Each number is 500 + 40 x the weight over the matrix's rms, rounded and kept within 0 to 999. Layers, rows and columns count from 0. Numbers have three digits each.

# layer 4 attention query, 128x128, rms 0.116, rows 93-127, columns 0-127
529465462424456570515532515499482539573525551443506521493563483526468482588451544549509548510533485487539549489499514456513552537444544518531474528502556508487419563553549459536459524554543526532528586527509525549496483478547515616465480455510557520592534533480499381518563483529524579520452569484524510423455566431464558454555504510472473451553544511502492441510512517489546534581435
575436549486448500528530450494465519537537438497519528525417566530485536496503492512496563534524480530488526469469433513515452544462519429514482504435487519450476445491489469420548433450519480473513453530481481475431552523559545554515499483446465527531510433516445478498490542456550498441465540419533420553564540546523533500550514488552482485523509580507479477511495471424452570484528
477474470542557492434463377447490441533493485464508493557489601532508559480541481480472510524475497551500543472511423592530464509467519458491518470421567488511519508528532475500506379487522511490527548503463518475464553549535521506569470466484470494462482488575461526405509418506511553484512541473617545520595554525476506525463543470530543462483517563469528410500548609549480477495501
484489534551449494514498541471473518549509479488550548550467554470471525435534429484547495534479551544525436526518440472475472516456409393507500554503390647445508459489486504441499567459474514436503448549517518482459477557573418543559547580523432578479548424504494555526443496433488446564455470402482508464537476467541515465537586483524462576485552566500514485486442448437424519487443
462481595518580468421488491487523474435417569522517486505476523459505531441522479527472506498472476469514488536524460596548530540588437479508450479468582477508537452530529545509484472451482538503441468544492581425531519570479500530504497473522528481517485483511473475421545464476555476508511465500586522464465546539449494499498389484488516458392489547585538500484491565526484489501534
549534458408470580456503424486496468459423554464518521483481510530554538439505566441519463537502589542550504551413488434462439539485525514471540542465536450531438418441470549462456502416531474602458458487513477474524492504472466474461510468494509485463531536442512576543515497497540587464449503468495558534539518526492443479487547505574459478474462468529481525534419497571500516466565
510450559491518569493522589452509488468484567486514551484482522488526463522479488526496441503614509426513509468541509499497547433544425464550445566530493457562464523579482498569469521462420499463509476566537603501478523498491526494508527554508492461528584483431539521493535522446440490521524587508521490494513475463495515415500572471450498451441581494555512544487448531439494484561406
486604520551478501496548485506545571520531511536519433492509473435434471484643537540526453486421518522525456545475571485505480464533520534472538474517507511560526483479483492529483554492402584485462473425539528473551485483524476501510577488538490521422520521506530533460402488606472402588536445511469522534482459511565522487482514535458499547507470504462521494469525513514539432478550
518506513609532500432473568487527486522511479526443446542457500453524531475558403522511457581529560538522476491522468473459442466535452488422554481516369553482523440502425511429578551474446470495478462515515560458501513560557450449551538569501519478479488446564489562450446547499449441547541459477495497538498511512589461520503519468507479633453447515476495506435474473462432540450495
497572530448475470528413452473491556523558511461545457499495535454493454488489536508486530531507502554515494489543528510582534469455531465541532494545557537482558515511520391378594465461438479491447505478548534521429510499465478517411557535426441565532521468510473475559502453520479516553555539474465444494597541485561533507511538506551443505496584479467494455513507537513453485456537
508492538512477478498535569440508467441393493495554493433491541440547450508478485496502485459498466520616523417546568500449599521451390392524581534516459566533535452497502501492515590521483592537481478586495511489488478485471527393435561543453505499539483490502478513512565503460422435571554556484496546413543510584618556526481491418526572556439550478543523590498541477478492438515470
519423699469511518538402543494518482528445440479546500525501567507500594545310516493456520514433432433444539488557410532482605493496469462461530465508542503492538490489603445503555575488457532487443522495481526473481484513571575452484483504500540483501481436528454395455543554486469453454477460521575477436509464465482569505500480469508614492444496631509477494388485482387431563553445
531540463476498583519593433529494513543464493507451548545413500522556611510569404502397495543550526514504505336452446566485484526463471444512459471433396510478450444470491497443487447463502467447531405572475447518417536553516589484563493524445495503586464517516454513514519547489526460428514537545567512578514565567509480518521562483525492468546541472585444569558548472486463566558553
453500611496514398487496509461478468444445511533591544429519566453437371407518528532547457425496489520463457470566509538504498506458465416555595501500560514489590483491480454532527522399438519467486478472498576466424475566468441443472509504467418560522504422463444467585478509421393471539564499451568553479543512544490539404517571481496522483453521537472569502493508447465434467511536
553505515492580562415482460513511534437482560478476540467503482446510419525539528479500468566561543546515531536484482486471445486557532587471521479490466429496467409520471546548502442418416507601507444519474480490564539505508519566503495477481493467529480488555516504412517572579546476507498542505596545624542433547468512500503479511511480537427428490494464547427464585486522483482587
532487411498515512483586450486416469593551494417522496554519534482505486473484479526491537493519497515537500439537492560542437537519527476493460504505583493505439533514469458470453378458486445469510584460530438541442503528452531597554485505466473527519500534537469510495503483508540508438528536499521455514541544519508457495495521510529485519533555496485515434516547571530547494469520
612448538512477605507480517550389457492514455519491599456467463518479461494427449506517507537553498455471407535516461530520471509537460440495429535567319482397494465478543566549495489484447440499456432498545493498517547527447511559497469524453507505626514445501491415483438577493484532432470443477539491542433447436434496460499546516492460477523516556540487492512409506432507564530492
526502471498469491526489565470550525512513504481508395511506459466453501483446481563514538542482500443479511533582463488499570522518478575524492496486570575526500517572477412507506502496519468510409589488509550467539446520482473525484474502591495448491508559525492515464566484513527548447464492493444392478502513488521502531504492585505570486515495528441539514486426557454507531520530
463501478518435530560555521451535463470476488560428490438522507515566555592489457464422561443502474413489459461468484463462548484472441533458522487524504497572505477471597521481530562578585547508530538507472537526541518511521579429455500508515631447556503551391555478506534477462457494450491541500515497455420488503445607528509507484462529447510502523579488494438523494519527551510420
498478467570528537463558523489507488539491431449589551571506530511501546473440441439470401553412460560498532451485457444461504535452411387524442479482499569464452542450508428462457581489532436420528499533564494422490499511582502510509530490475443545507477472508497551524512523434515402466517538506542549549539526483526447532577516529501542478498508519500429471404536475436444550536469
398565494515385413621517516499528545559510470564509505539533520496526528505469546500346495455481411459414414484462483497550541480515491551541555529523540469453489592470580422448484523556460523431496471470530536458448545499479516504443473479485539594512509521414471479491464462448485429459452516552522466479375507510470519443486502550434534497468550526564468495458601430536473545513505
462542374474472532431513530459460538593528554462463471575423517486516599414631407533487497537468476508558479506515440526492491530434474489509512532381543573500461546545434476519435478456506512485453504559506538493447486501544472574588494473560457487470534527511507558398525448539473492511509443394500482521461574552490465506468477524455423542546535481499549434504494599515523466504391
462512587489505498513510430525538488496439541504555552551527537538472455443470544482502512509483509547444500522483408582487454532509564552486559508477545500395473475488511559475535450441500464541522449498451479500428491500500501527510447490505415561482501497549468494560496517521580504471442494472561513549546508550465477460524497526553501471472451514536485575557507435538478563501604
488550457559502492439480493470456464501514483525447469524577485470513519415584524555483510510493504571516454533498496506497364538478539548447582448525379538476558475433470531432491485474393535479567453508475529552468554559570506507531513553483569512510493522566466569473431488573477435550549457426535487555498554559485489526431530507496396578558477499514497439405512510572492470531571
483494425532502429551472494520509562578420465543552603554480569505558561523482527504476413471507493531502429541467513487475476486486541509496484495571380493482445421469541463524411498462457573503497468561470485422535541480563484451526526544462516552474468534440537548481518513442532493564452559590515570508447407595511494517559526444477576541484558479534524498443578517493488489472539
445541477493503522477511472441555495483527501524470460549481486447572516618524521500477504552497426547528531439518529533446528486464462536498486546487564460591504522555549409542561514570577581514476597494541532488522532399456473501433515501510560485593546531504475522416561479536411507470530591519515527478529550526548523474475480468430582464502517487471514527500540599536528495467438
451482435584504518576483552536564435489507514540446506452541423480455468581438485528482593453503511470463475463493496458475578453513529641442528448556504543500526573540536521560542530576570486510530614488452493542628453460479470476494499498525558416482486536484519446529501503506496544476424461542441476395419489496452528513518544458502592482471502512494557524461510516541502552492438
514478496460546503408576363562398552487534487518499535484549492487500390501662531516589466471540549540457512483487519593476346464565528437493483519454435418409523431472463543608524372414435474545481426417517367518553617470403453539600441470430417540510541445601424529473449537567543515486524493542534487583559500497440469467498489492454471533516389440453531499598519592535577426420571
499535496521543607496572577532480464493508587420476520504476460518487492442524372498480515494457536431542479473485554404535488558486386439549542472511474592462502556512433563482505518510490484449463552495571552552534467589416499472489548491471521484507473518548465509482494513515436498487542396551476519447441495452478499469493551579575474515462470539508528526530489583466520536498488
615478510561502586559452466472518513539449543472508459557496504506463581520496440559482530589499484480516494517447520487473523463566543421499455471484482503558458407471493513539465513481443516508531541493502574515558483542564484474554557448531504450397491471491510485459430470497515506491439546538500493447498494473451525506531588479516564404457481554437532519544485523404483494542513
508489442530520522437478491526516532550556496558397425489472437464535535537614458511515511505566492407500512478555566593523490384602467465485481459513414436536482504497441533506515434477456555580464405510506487490559594424534485474554513549493512462551499504555564572450447529481554430568511519576426422558462519458506497556485452497453449508487483412506503539488568504453552506466521
463556417463480452394486461585452492567537476534423494482478451493517499423613480527472510546482504431559496466503559582575439524479480477485452467501434470506550515418416511449478442516534513438511504475561457568443510482490545567573545534469471522648409539575544563543448500485546463556558406543432478534450592529489489540477539590552446550554577455541495479511563461531513540533568
468572449528461499551521492482522484527500549476499489588482482520487539493512504545440555478474476532492474560460463491483436483518549586505492544459529547475499539506501500429478481553459542465532532482483455575453491438485530539522467481518473531386482549560497495477495407568553439496466486452497485492473510518497541462467465538494479505461466513495515494474584452523506481488549
537466529385514499505479571479519437455460527446530477469505494545452529512371535457516502453473474400538567497526463476502628507481468511483515463557625515564463520560557503511492525519529520516394537512526480494504429488432591456429454500535527465502513527496512467470612491481458534448541472485532475408516465484445546532443512526508487491507508537515509470473445541489548497497440
464435539486515457508544571436514441406449552491536551471498512575512488524463532477479451439541480459456530470439499453492572522464459480568501507510491537476464596501514585557427567507547500504509409584417469491500530520535485476467480471486488460434494524484533520540569502462501465475500501475521550437462456496564471503520451499499488473444447503532502537476499460481505469481460
# layer 4 attention key, 128x128, rms 0.115, rows 93-127, columns 0-127
582537523470510588462518479483459578514507457458478550523508579500490531522483426523444528461499388499503550460496542458557477461490520454483538462496492495507454529489545522507497556550454473541455489466479545448437487456600505510373466403492471498541524514578472503543530525552536560581420523441509478445518473499522564507551470455442455520494556479568486460538467504494503450508489
521451495532457457526530466525458537502441502501456529544466549550459542492505470492600526481465533518477518456489461541486487544547552530468548490556494471464496455465547456533523432500459519483433516495472535488446566485512542546562522442505538467547577469487467532505534513516535469462416545447516479525559505536544497423496515543453431495504452491501460521495499427470548418512498
456545453513461525505535446497457529481506510516415530513417579520420562521537474483488465546528517507466501522475473503509479518446534561454463488478545453443498493490511502532471444495494519482439582531436497474462522449504512519565442440550558475496623397457404500463555458454429458466496526418497511503541488550435440528517555553540570447483499515552472476519521536430530519499534
456555459507479479448488454481452445498453518533443501516541486534414458421549495509567483441452560539537488503574479532573456491516476502549554530518503471476474470519507453499504487435450532469447452543510507502466502491577500421534490545463472533497486487521510467492453537442479488516460538549505496490512471558570450431515539517496430479470451492388478570499435494459452514469475
455528481477469535488523481508475435446440478481456476487498449503447594446515510520456409539564545519489457533463496518493500575440528556485378486510461517535462465572437489531474494482488495507472573472516561516525508453467477430596503519540524512436527466451395513479531508461499468507461490518525555449428476541433483504482411509597529501464508542568490564502500568506462558521536
485552518560463483441440478498461550502504551492498459608510501455571519547372581489454578495545542499516490599554458438490542576452542498523486439476566537444481512544483571405511522535486538585489521480535467498549485511528473542435494501504501479516593515525561561481478491528501557549484500454533502463532509537519608522492569467527504437501546531493504496493468483619547516543476
517521478502507559484469448489491478496425547467448507510570450513478511516589405503531430461530461571501523496530517474544487491479464487567524475490451554529466489522478503505481447487411507528490568569507538482530499554577462434459439498495522497483460531570534492485521474387456589448504602487497424488546462451586565536524432465544533515463511471489491552476468528470493508500495
500492522476562528545551519479485453430547548568511387489557421510537413451512521513546473460490528529537421495546553492509574502543498457477482486451507519572503493539491498543477534448501491416586448434517474498472451492501488456520483549504457469452392564561494495539425495478476441510572466571468559474445467526526522558438513486553472439529529565427494488433432495473446525493510
451532490539541480491554461489470415500553540445474446515550449522485455501562441541511505535455578551473461443490477519493491508509468536566501558511499587569538498513479461505544472471471565443494525584533466513514454507471492506537470554467486534532505499477510491450439539452451509461537578524492508512476505482540411467520529468521504536507485435387469541474515538501485539483494
512501500539500458601476520520513559523583570489541559514463533538522582528438483546504570536542516471454539479567487496471547540479495457518558485557469461470455477529527473519569566562484492439444472526468593519499539502475526488530600544520497413497548532492528499533510475511510484485495547488453493415544528522539540498469492508444456463444543547505435434473461392479475382545464
481486538543569476412449506468495403442576560440506520475567476508595465559548523492511445462531561552527523506572495436530482472508355508499467555510465523505580497500502549512561491417456477462486477562483446522452515534468476414520553620395444567491505554472455450520496466417498555516543534504542571526483492467568508497532513457528503427494548478408502518494447523518525484510571
502482508525477460545582442461483458478504455475540506463581564592482458480504548440469504528473504576481570443421540564508456510537470545483496442560488537573523561477478405569531505452477590482437479592434441420557462488444492483506482484498560482474562378485460452511470552464530580462537487548549438552522481515491563568540499506458500566551432437513468395487539550367462483542615
516461446514518503448488523551529560514487495482389521577497536516468551509493440433558450503514499470485480494447486466470515586557472598475450514522433483418515468477576450500499412477466476473414602438506504492438536481486538517570503463493502542575571492479431537409552500504580449415498515420572479575536556530531482440515476507455487428534511417521467579454508464479531478461531
448461536468525451518500512426494512471494522499525448491568528497508437496536596524533485469539552594521516547556535532532436476462500495508588449512503543540513502490508476538513492408528553492479465540449500483497534513520421369538520568500579450444474565499582438525504428424413581480461588487537543469501483494536489425485517470599507511485514580432549475452538507479395465553478
541497547578613531431553460491490480472475566455480470527532476512473521516485518478476517520518567497451451489488426484535533517517506510521406442532507534585504555520430480503497446521539535583532569506517481534552518576497486551469530543485569438526501533547436476513488530471521564446525560405540552437536516418503537546490441435634534493517497486513443464514516561587590501504505
489497460476470534532489511514473578553523531495474565534410556523503563525503451500481521489515464417440507498477502567494523557519486505431498507503512425419513455470515424508478430494467463482425540466456556490487531485557581573562524438490460444537546461526451538471546475522484444498433508519469459541495518542444501474521531542469546499459496496583446500511520437506531436502482
519484518587541470453430480603491516496413497523465455515574483535443488463540499509509530527443458460452490461441455564512497454552502499583438466505457480503445502481513458536510477476498479510466503463485439471513541520534530524466557435529538539594487468494502466506502571531572528448471475530489412530536504482486555445533465536524529528502403518550471533522509445545493489462451
532498436432400527572512519477512482500486481568532562521423476504499525504503483516449550532511514493496508466517500502456500496461477477531456480546496524511508430486462410529515508502473448488479538490449531562570500479510492580547482508478485454489498511555474601494559510514531446572446452567491459481408512541456440567476462501444533569484516508543492521448460486420485462517488
471508489530496472452464482472535525468461463500471492455519512554548502600539456442392442486509452515554519489442492498478514500476473577489458493492476484507527561533542542451539483512422562495514451446545454504471454502453480493534419496484423570540489446468521542519440487537545498468551413507456438593520538472410584535577605512412444525529469495509527454486524525511445576453537
506510461441461533461545543472494432531525476508544556480516516540476423493477487439517513477448478575481541536561506484530444506602450529457499545502538504497496549492583464507528500419567556542427524540495503384554527485549486445490424552462532466537532530480472490430422509488416622502509659509547521524533478554511412490562478438457491493476539394535486543480470573437523486503520
482447432458438470541506485507488543561514442585504440456502484541519475545439447426521451522420438539513479457516545535497553530534527557407518520473466533463522528537475482538537620524541519379533465442584578485506541445489533443488475554572465519505505499505518549493524513582532492431503436546466499526549496574491617504473480555482420504552513594485589488530558444487415544488443
527579391442465587488503522458472436465508504549453462558437463508441546472565419547537447467467492470505505509520517460500523574403480480471542518468508473485471500531508486520452474508427433432428573483489499506406529439573563516552467448500464519499569538514386600425522512484481407555463508422474534522450503552535434557526494510456507476464594469537552535528414559432539555450461
466458499533465481515505498514495541515453501596469436528487539449461534503421607519585526517509611524439467540481459541448498544503569534490506446574478478406498470496448436483499526500582511525492517496523522551497578454509456528560526463516558505469558444519444509518602512543547471443376435428533551513503488514491529452429496525564485454498453531519534506547550469520551485520487
442492600648587502461557479527500546495508455510475429515586545482515473594469538520486441459422547548483458458470485514536560518510511524456472518452480447551552555490564499504529379549481484380563478467556522486436510463503573479550512566471522503526497504449478481492435511534484441478508437456498547561449462475491478512486552490501478480524475498477444486486544534522435554480461
468513442481487383367446459498465478514473582525524479447554434460498406428468544391541505490415468516510509522500503465554485526573510565455476522441502536467548446531470517512440489461473522435508543484552446415536471534474508434435490600499472497521449494544506435475412484433488525498592556553484551445564519545502604451570467463618509462594524510387521484500513513459483592490513
505521483459495556475506424469521454515564538530476473481455457513539562582499463504517458549537479500503512501506484437501518425423426477473441546489485468552534582517480538465521566475465489477459533469497447537440518411443449492466410571512429526487556500520430492496498474498496556467552518440473461459522553505490481544536501437511539419481548448525499510544420501484533503505551
464534495502503474498523468442528514545471469486506545530501508484511461557536519523399519540487479454520497476454489496531534397507487489553469450488518509526586498436449472492465546537518476542529443518509468516537394486455440519479466510514480551453415495534534516560498550513550485527512435566494465489482520457401461478574539501471499567461483567518567468522568526459447579480585
461414559531548526513409504529481559479478529527527468540476468441529535401525584531649596487570526446450469490471473594462475456475559429407459499556549492513497515456475472494452459439558450575516495435434508563518501493418512493486606456494502437519407477539522369493538491473473488400511472482484505425508560483490520405396493589579585445492498508489467506521546479621591492449421
546578538400471570506491571493516472452487477461499488547462444567518435462544505442410495497507402430524498524518532479553515479448402473604467524517481508528457518507521525490487511477448485521464456478481502429470454612460535474499498471460442527482445572566501486447385515475499512575527518525558478495406432449501434517487487486460531546422520510509476488458533524416411472501521
529486469522501495596476476486444581544427462532378548639478490534471515487518433474467525512528450488536550519527536510502534486563602543599465472464528568491522312455498512481445463423428520506504563508498522477574434484554498495533458417573536442480487435561480546481493502467549445509546515586538487516510500577481503546479467468589508498547449570479468491461472569406480524529536
517465507516551485541444519516539401464503543521506438494549406505480528444602420551541504517494517498488514402504485517453528532512443510493457525495418546545485521530479549492470478514503429470573558527533522541554455502464531557563554512487459500524380507488546470480464560436497444439566480495419480482512547488503536442512455603464530467497501458475509514482524494522522498417435
495461515482562490478417527531493470512570482455488431522522541507453514431528465530528465515529440459477464475469419490507513506537503434481443601447422347483432585482546511494493492491519394450481510416502554485417488483536556515548566545496457492557487582465551510393488581547496373526445461505487525488504522513509487372568483571428492423424526480516482542477518444515406480467489
506495461491454520587504510524466539542490478605431494538432523483443534533433491477515481455496494436508421513515493503465540539529553537453548541517488458447536434509474519496502515511511451395515492452500559524485570455506552519525467433521442499454554458513375565503582465578553398487459400471483550540486471522518512544460459503541456484483468549526519531540526497469515492468505
536591548502396495512525539468498480414523540501564524463462534517538526528484497499420488467541511476497544542454494484504493520428439443511499499545547467536462581535461531535515501497414495529472502486415497451552529556510524549494511489479466539510507451491527489515516473497516536537501448465476422578461438470443528622513515511397576510529526476599488428469447518498550469514557
506473528476446533436512534434525462412474510458578509457519508458500459515483502505548478425509482556539485539526515430505426500435438497530516526463541620491528521574499543504517513504578494569548467532514526467493567544499496469449489486458565506442477555501526501507505459436452570540500525433558507530499435447580464535496461463479481525525542483539542518521472574492553514471542
# layer 4 attention value, 128x128, rms 0.177, rows 64-83, columns 0-127
498490512516498494498559461507548487472530563492503455485492462543505533504522513490565508495530507493476497507518524488486470510451524530466502536517554493465473531512505526493482502505522494509471516497442452478544500508543500486510479544458511505513500469474509526473502500483470557528489522484459525408465524513523539461453489496491513513431548486500518578518456476511529453538487
483541498519435550465484483478455457501522503452491532538517470487468482496558414491451461511517487523479458530485529505499489498520461460514543452433498549501541536490490473512518474513543537479482466494484448490446493519505463540517493500529494499488586541538514492543519474529485500497484469518501460520553453465504478577477539500495447523509434506521499511439451508474499520495548
528552487483487484502569505530481442477531531504500505504510511472515497476518484523519483533518509539459537501495495539444411464518497458541574517532505530485511567527453410532535512468505562503493485500520524457528468520489474483508535470511504540505503526526437533526455464540539533561475531541471394520481514449481519497546507534532499540507463526472466467506525523489470515486519
487509483533519455437480493527503506477467490504512562549451485582498518508499526488541529484491485458517494545475469453501499511501503528537434490510522491507536480478520517470471455522493481523459492497491495499544476506557504504494530431458451482495513464503502541559469516507478448580564447455543523517502496464514517458510462463488508553533521481468516545469489554466484500478520
526515564460552536536505487453458528505527527502447433517527507460518513487465476491513488520484544484509488540488493475513484484514483529443475519472551517500486540468475478541508455541473539505515487534510508456533484498474500487564500546467505498466550502484494460487507484531504523497541491473475482515527469582512494491494512529478477522515496489501493504511502433559485476482481
492454526529442567503480521482518508498529492498512524487541515499518464500584474544466489512517475506529545516456573537488528531556474486535516458512477487501544488497447469473467514465563535501503418496511509506500479495519471540516515514518440478488521544577505509540479431520493484479494477533532497545514480501476493559548483498487467536480456471460446511466429475436456490529529
450497466504469509525530559506513525507504458518490504453495512560460502524519449551526457481509514510469457519479487494522504485527519506472479477517509503502485537511483507482550529499584508512503473510468564535513521507508478536505489470531518468513491458501487437516514537479497484498479518513480511468487520460517534501468489479530482533459463526485497489478483516488534479478443
520514507455538532503535562487571511446511523473539496488522506548527484496514502508516512502490536487496526526501479507509454504509513507497504442501493469514503534515502518542495502483533486515524503516455461442534490546512474507524502445558535497460500481544456503514444446521496476540509444533442526503489560531499477532491484521484482522487461493477519511464486464487463478469479
522505480470536492476477487494476533500507498490536458494499525536496468495521479541470471448484509570533484523517545556544491488464486473545518495486503461523536507517468499497468481520494491506544553464477416494502525533510505490491535472530476464469509503512518452509490488520504484485494501482464499521515509469499467518535498441499453537525507475498471459521511446533531517521530
490489462551511424478473486536485525468529488495531493537503554535477530547547476522448508512551493536545495506470537483509497495452536487577471487532489511451490490492542541544437527488551516509476518519446450484501538529485506541489476482527466562515471503472536516482463467516517463470429519512506529479497569485511463537508429501505520518512516507470464478469496482521523456461523
486471494524478423530515554499555486483508526522510511534467490535512491505482504488527467505499519558496521476441510543486475481538514486574523507477435500531455470450528513456506460551527462489515516472446529536520501515538500491485486478476492511514475519496527512511535502469506495493500517460485477517483553474522489454537495469510555483476529488489483543467542548548506529501490
549523491543489430468532500525478482459525460491552512512511527541458485511508497505471484480495488488468508550512541542505503493532472473498477477537554527530490482498479480514460540529533543498494485483504464522501504502521516484529504474493445507495501462529492479446439455548449495527471532516511515431423535504553468465444483525481500488491546521479498463484485487478486475498506
503489538520485506486507511482498509491508512495458537492494480467470512500544510502507505491517500470482466508517512500534507501492461520500484464509503526488508500505501543519427486446511485516462493514484433532481485513463490510479486534523475480505477475505518546501526496543494498523469540521514547520549507486478468491521478480488488529457498506502492488529491479445495494504537
453461502485492483510496525514539480474509505498512490486489465477462473518545513486489507518527492552507500534500497479482512490495485489485501455533450520492492485499485524545432471494521504531536484482499488474466513539492501483493550487522476499492472422529431522522458510533470500491531511491521495507489513498518466478463474548553480473529483510491499468503526459495491459495470
521533473489508464504492491540509455458521515441523505500485505524480539498503560528518555468472493523504493483532478545519475465468478534531484488479496472539517524554523473491529530475492516517494509558548476488494469478513506470505491463496497465502512490481503486499515453468509517523510517570474477484500508432511488502527481539486467511524474503508504413440533514464516514480521
523479492519577490455478506502457491499504482541518400499502491507488516522498529519486486467473500480491519519530456449486545514478455459450482549503498492480455492435456491505511500480523526567485523551576527484448580507506469520460465464494520493509500479509478517479464475500486539547493505521474469488488470501470511510471509508520530422536498512534456517528546484556524493514477
507547536487509515517502499506544491517465497468531510523490464539487511518477576494523511499441472484527450469493517447485503499488546483486463501507517492488523479471477518480496549574511487472468537500564523502468509487515547535437482460499444463506568473470534463511492492454511518484502468509439508467469502487481530533543496465466492460518510465514482511526460473491528531502502
504525466482489500577520532441518523513504513500519539474472504457513540508474472484534486524410497511544507466539507460524468486462508500521500521486474499509502529478519482479518535472496507484482567516519496450540507473419519501480480493494498576497516520473529491522487491480597493532474554528500485508507489490502475547530572552489469490458447534472526480536481447533524470521504
484514457476481512478503505478474509514498462481506480511464515498526517516514518494471504531529518504488500526466486512460516530511534534498501498507523551441480496474580467519499476563521499467504465481493471546492473471496444528533498504458484507498537490514516467461494527501502494476484488500511486500498476499498505492469501492563468489501536490505493551576467522529525483456504
489538513413540536457472480489502486489451510556500457458485485487512512470483512543513543483514481492473509486518454508462519478466517485498452503497504480500516478473482509484538487521482436509473515490469548488535489531496538572488510515545497500517470470478472502465544529486510510417512514450543475481503525443536496471498473498559499478554485511519520455533500514508539508536448
# layer 4 attention output (transposed), 128x128, rms 0.136, rows 64-82, columns 0-127
498496509490521512548499531499484500491511458482497529477535538511511461477500481529437537497490495526450555469510487528533503459516554498520424472505502491536538456499470522455466504502506510483488527504551531509454488450497522482503489415536534491480517526475497518505516513492505440476509467565549500607541496505453511486556503486510458471494507524543491466460568458494438487511498
545492496526565491491555512567503527460487469479500511456523529509528516513475516509522514506466499500530520534485536457591489469468549565526497540478488442496455462472500457514497467462422467490489500510501511462560513471480539492465524462509529515557442450485472502453498498501513535481537519485468449477469529519488526445556449515494536495494545520441468460542536525557508508491455
512496445495513543485473428468510547484495492462469499533533462519534522534564535528532532479505523548565514504468469460592506486501520492424420495448456522498499449472514562489455508517526483487495505555502504534564549473492506491528486533444486482435505525527585517461437514487497468447505523504484486517527477498551465532441473483497489498476500502531511522521482507506493457495500
471536500457511558541528450499510454507487528559541552507564435414526466507529528508459449482526504488525512456531507487530465479476523516458481491532520467513503579540526487531525511428489512479483455482526422506495453491474455521449482531524495539481510537458471485481469531479456536481495519561515551508464496525490478518476550506472509471507503447489483466514587490543576494539482
461483495525469500514510515492486483466466491459494539507468464502507493501510535501453455502457472485517512494516535515515543482489543451520506489567438448480518490546523562470524488497549478479502530460440530497480520462539467554483501506490518554540459518527513492496464485506494513499506490520484529472507499483457500525517490564539480499466521515500476490487476493490515477522535
527502421490493472476485517511467504473517533426448481502487479525467520484559487483531531435478469512543499552522502495556434510502494498473460557452506504497444544529504478536511473530418448477515553494501464439449495515511517497529485506514493531477480465460466514464536528514562505556489547485451472508508487520551542470514546538519508510486495484505549466566540491547519504498459
472517506552506512490485441531510498513483568475492507523482511476490459480489498474470506489497484536492541467478503498497541504478515501537518463484524467491540468530469479532421467492478499499476549485533466479537456479552519429482486502492505494513517544490497570507518515536532530498487546450511505496474489506508528500525507478473537464519506484504529469515527493430464547530524
512447517537500493484504462479408479486484481472466574501457548481483465496521524520519528483514466529510475491476496493509539471450467504519474546508546525491507494503509550456513473521512524537505461457497528495432525507458542506471501547478469516464511501448510519448496493480533531480494548497540502519521474499525480476522503523508478523467514529497487495482546562538485512503502
494474449516435474493512519486493456523517505488490533591522514498545473502563534492482531580506495492489492506489511470481490545512473484527469551507485505445500489507493495487546515495494541483498454526508559480514505500471476517515502516485487554541463501469459523478529536475494513543476482528491450474465497554460507503473497494463522457463470547480486479502532526468454489513495
519509533407522514541545483469497516564482514502517495498449452485519514458566517478501485520496475513508486560479569490469435477557471516522533540479502498549518499515436522456556504515478540485519535456552518486550506458465468474508532482484531448480529566481419528492483491472535495535494516479522450568528447546501466489442495414467489460484552436493486462503504536473507536537513
507498474470478595475472461470488518546469478507496506441495547502547564469488526509492521526498495471514513474558505451488518544478494507471500495494549514484542508494429489513534522469472528496483485492531469476511529504470567505513547497497483521527534526488489527458488496504514490499477490503532529505479477519485491502473491473467499551500475540519501468537499484501495479474501
440504497492501535547503485488527453506484511524489497510520483482544499484484485522484547521522489507532492499452485496497483513512469544483529526483473434456520489507475521463536521485446481534482475492527511508502524474512495510518513496518514474517467520465502521562529528486535490472500444465457528527543471508477506538507506497497496498485504437505507525494512508540498479525503
479499439497523475498484498491557504513511516517547509492484509510514485503498483517517462492515496521498548526468469528481498513483536498518492482483530459494508530490504481496506499521497500487535542514499519501503491480493495483508487488506510478495517491483488500488488484460491478511503510499520473517492459527480507516493524529456492485535474487481495501497505529510514515482455
499532498470493485504470499495495506536485498474510522500500505482533496487513455463473510481459493465491488499470465478501480507467496500487444525517515480509512528490523503456521482512470485491479495536508512520485462484539517522503466523483509512532496565480527514490530475495510526499509479464456485481552524505491514533550523511469530522486529462512523527519476511523525508511505
475468524532503532503514521398506566528494514520471492463542495499509439530541472499537461519528502521476514456452500456455480499512503468504538497479519563475511457459490517525496524516514442509493493479472556527518505517481497483454506552491439511506514479456518534553472555496477500506508563477485506489525474525483456475502532494510526459507533488506473498555458457550465460577481
516536514498452493564500524492578506505514478518464571551451534500497487485495449469524515527497473503515519445462528517485461458500510587503455478473516527519504508538546474527525539547510501485545513500461496536564489446479577537543487504488496478476499518442506486504508520509517490422506511502484503474499498509480491510507437500502491532429506474463507503477462516419479495494519
512467520533459465477493535459427496467513483569512491541502598482544491459524412494522519484535484544416518470495534526539557512505444517511502466472527520513488523543489497499463446455490503506539480492484505536513477516500448469525501501494550525522507532494478489498540510473441493534542482478538485479452495465528469466502566568551540492475483477476507503467477533476521460566482
491484535484504545412489459516478496468526488450466484535515461508591506510485566478497461520522447557458504513494493534467540497552455471458492481510547510505496448534545508553481456519460539488545532477444544558490516525509462512554479483487522446489484478547460530472517497525455555495540478472526499463482540451521530423536486448506534511525506488527520492467509573471474486512469
486509528560526464520521462494520493494549498537462495506496429489524516490519489510536454502468486536483477528510529476543537511481474496501495476495477418496490559495425532469474491491453519456466570503496468460523525508461505530513491544511552468489486500484471500503499508517479482513540500539470536521533464519524496522498459482476527508475496505532471506426510509500468500540486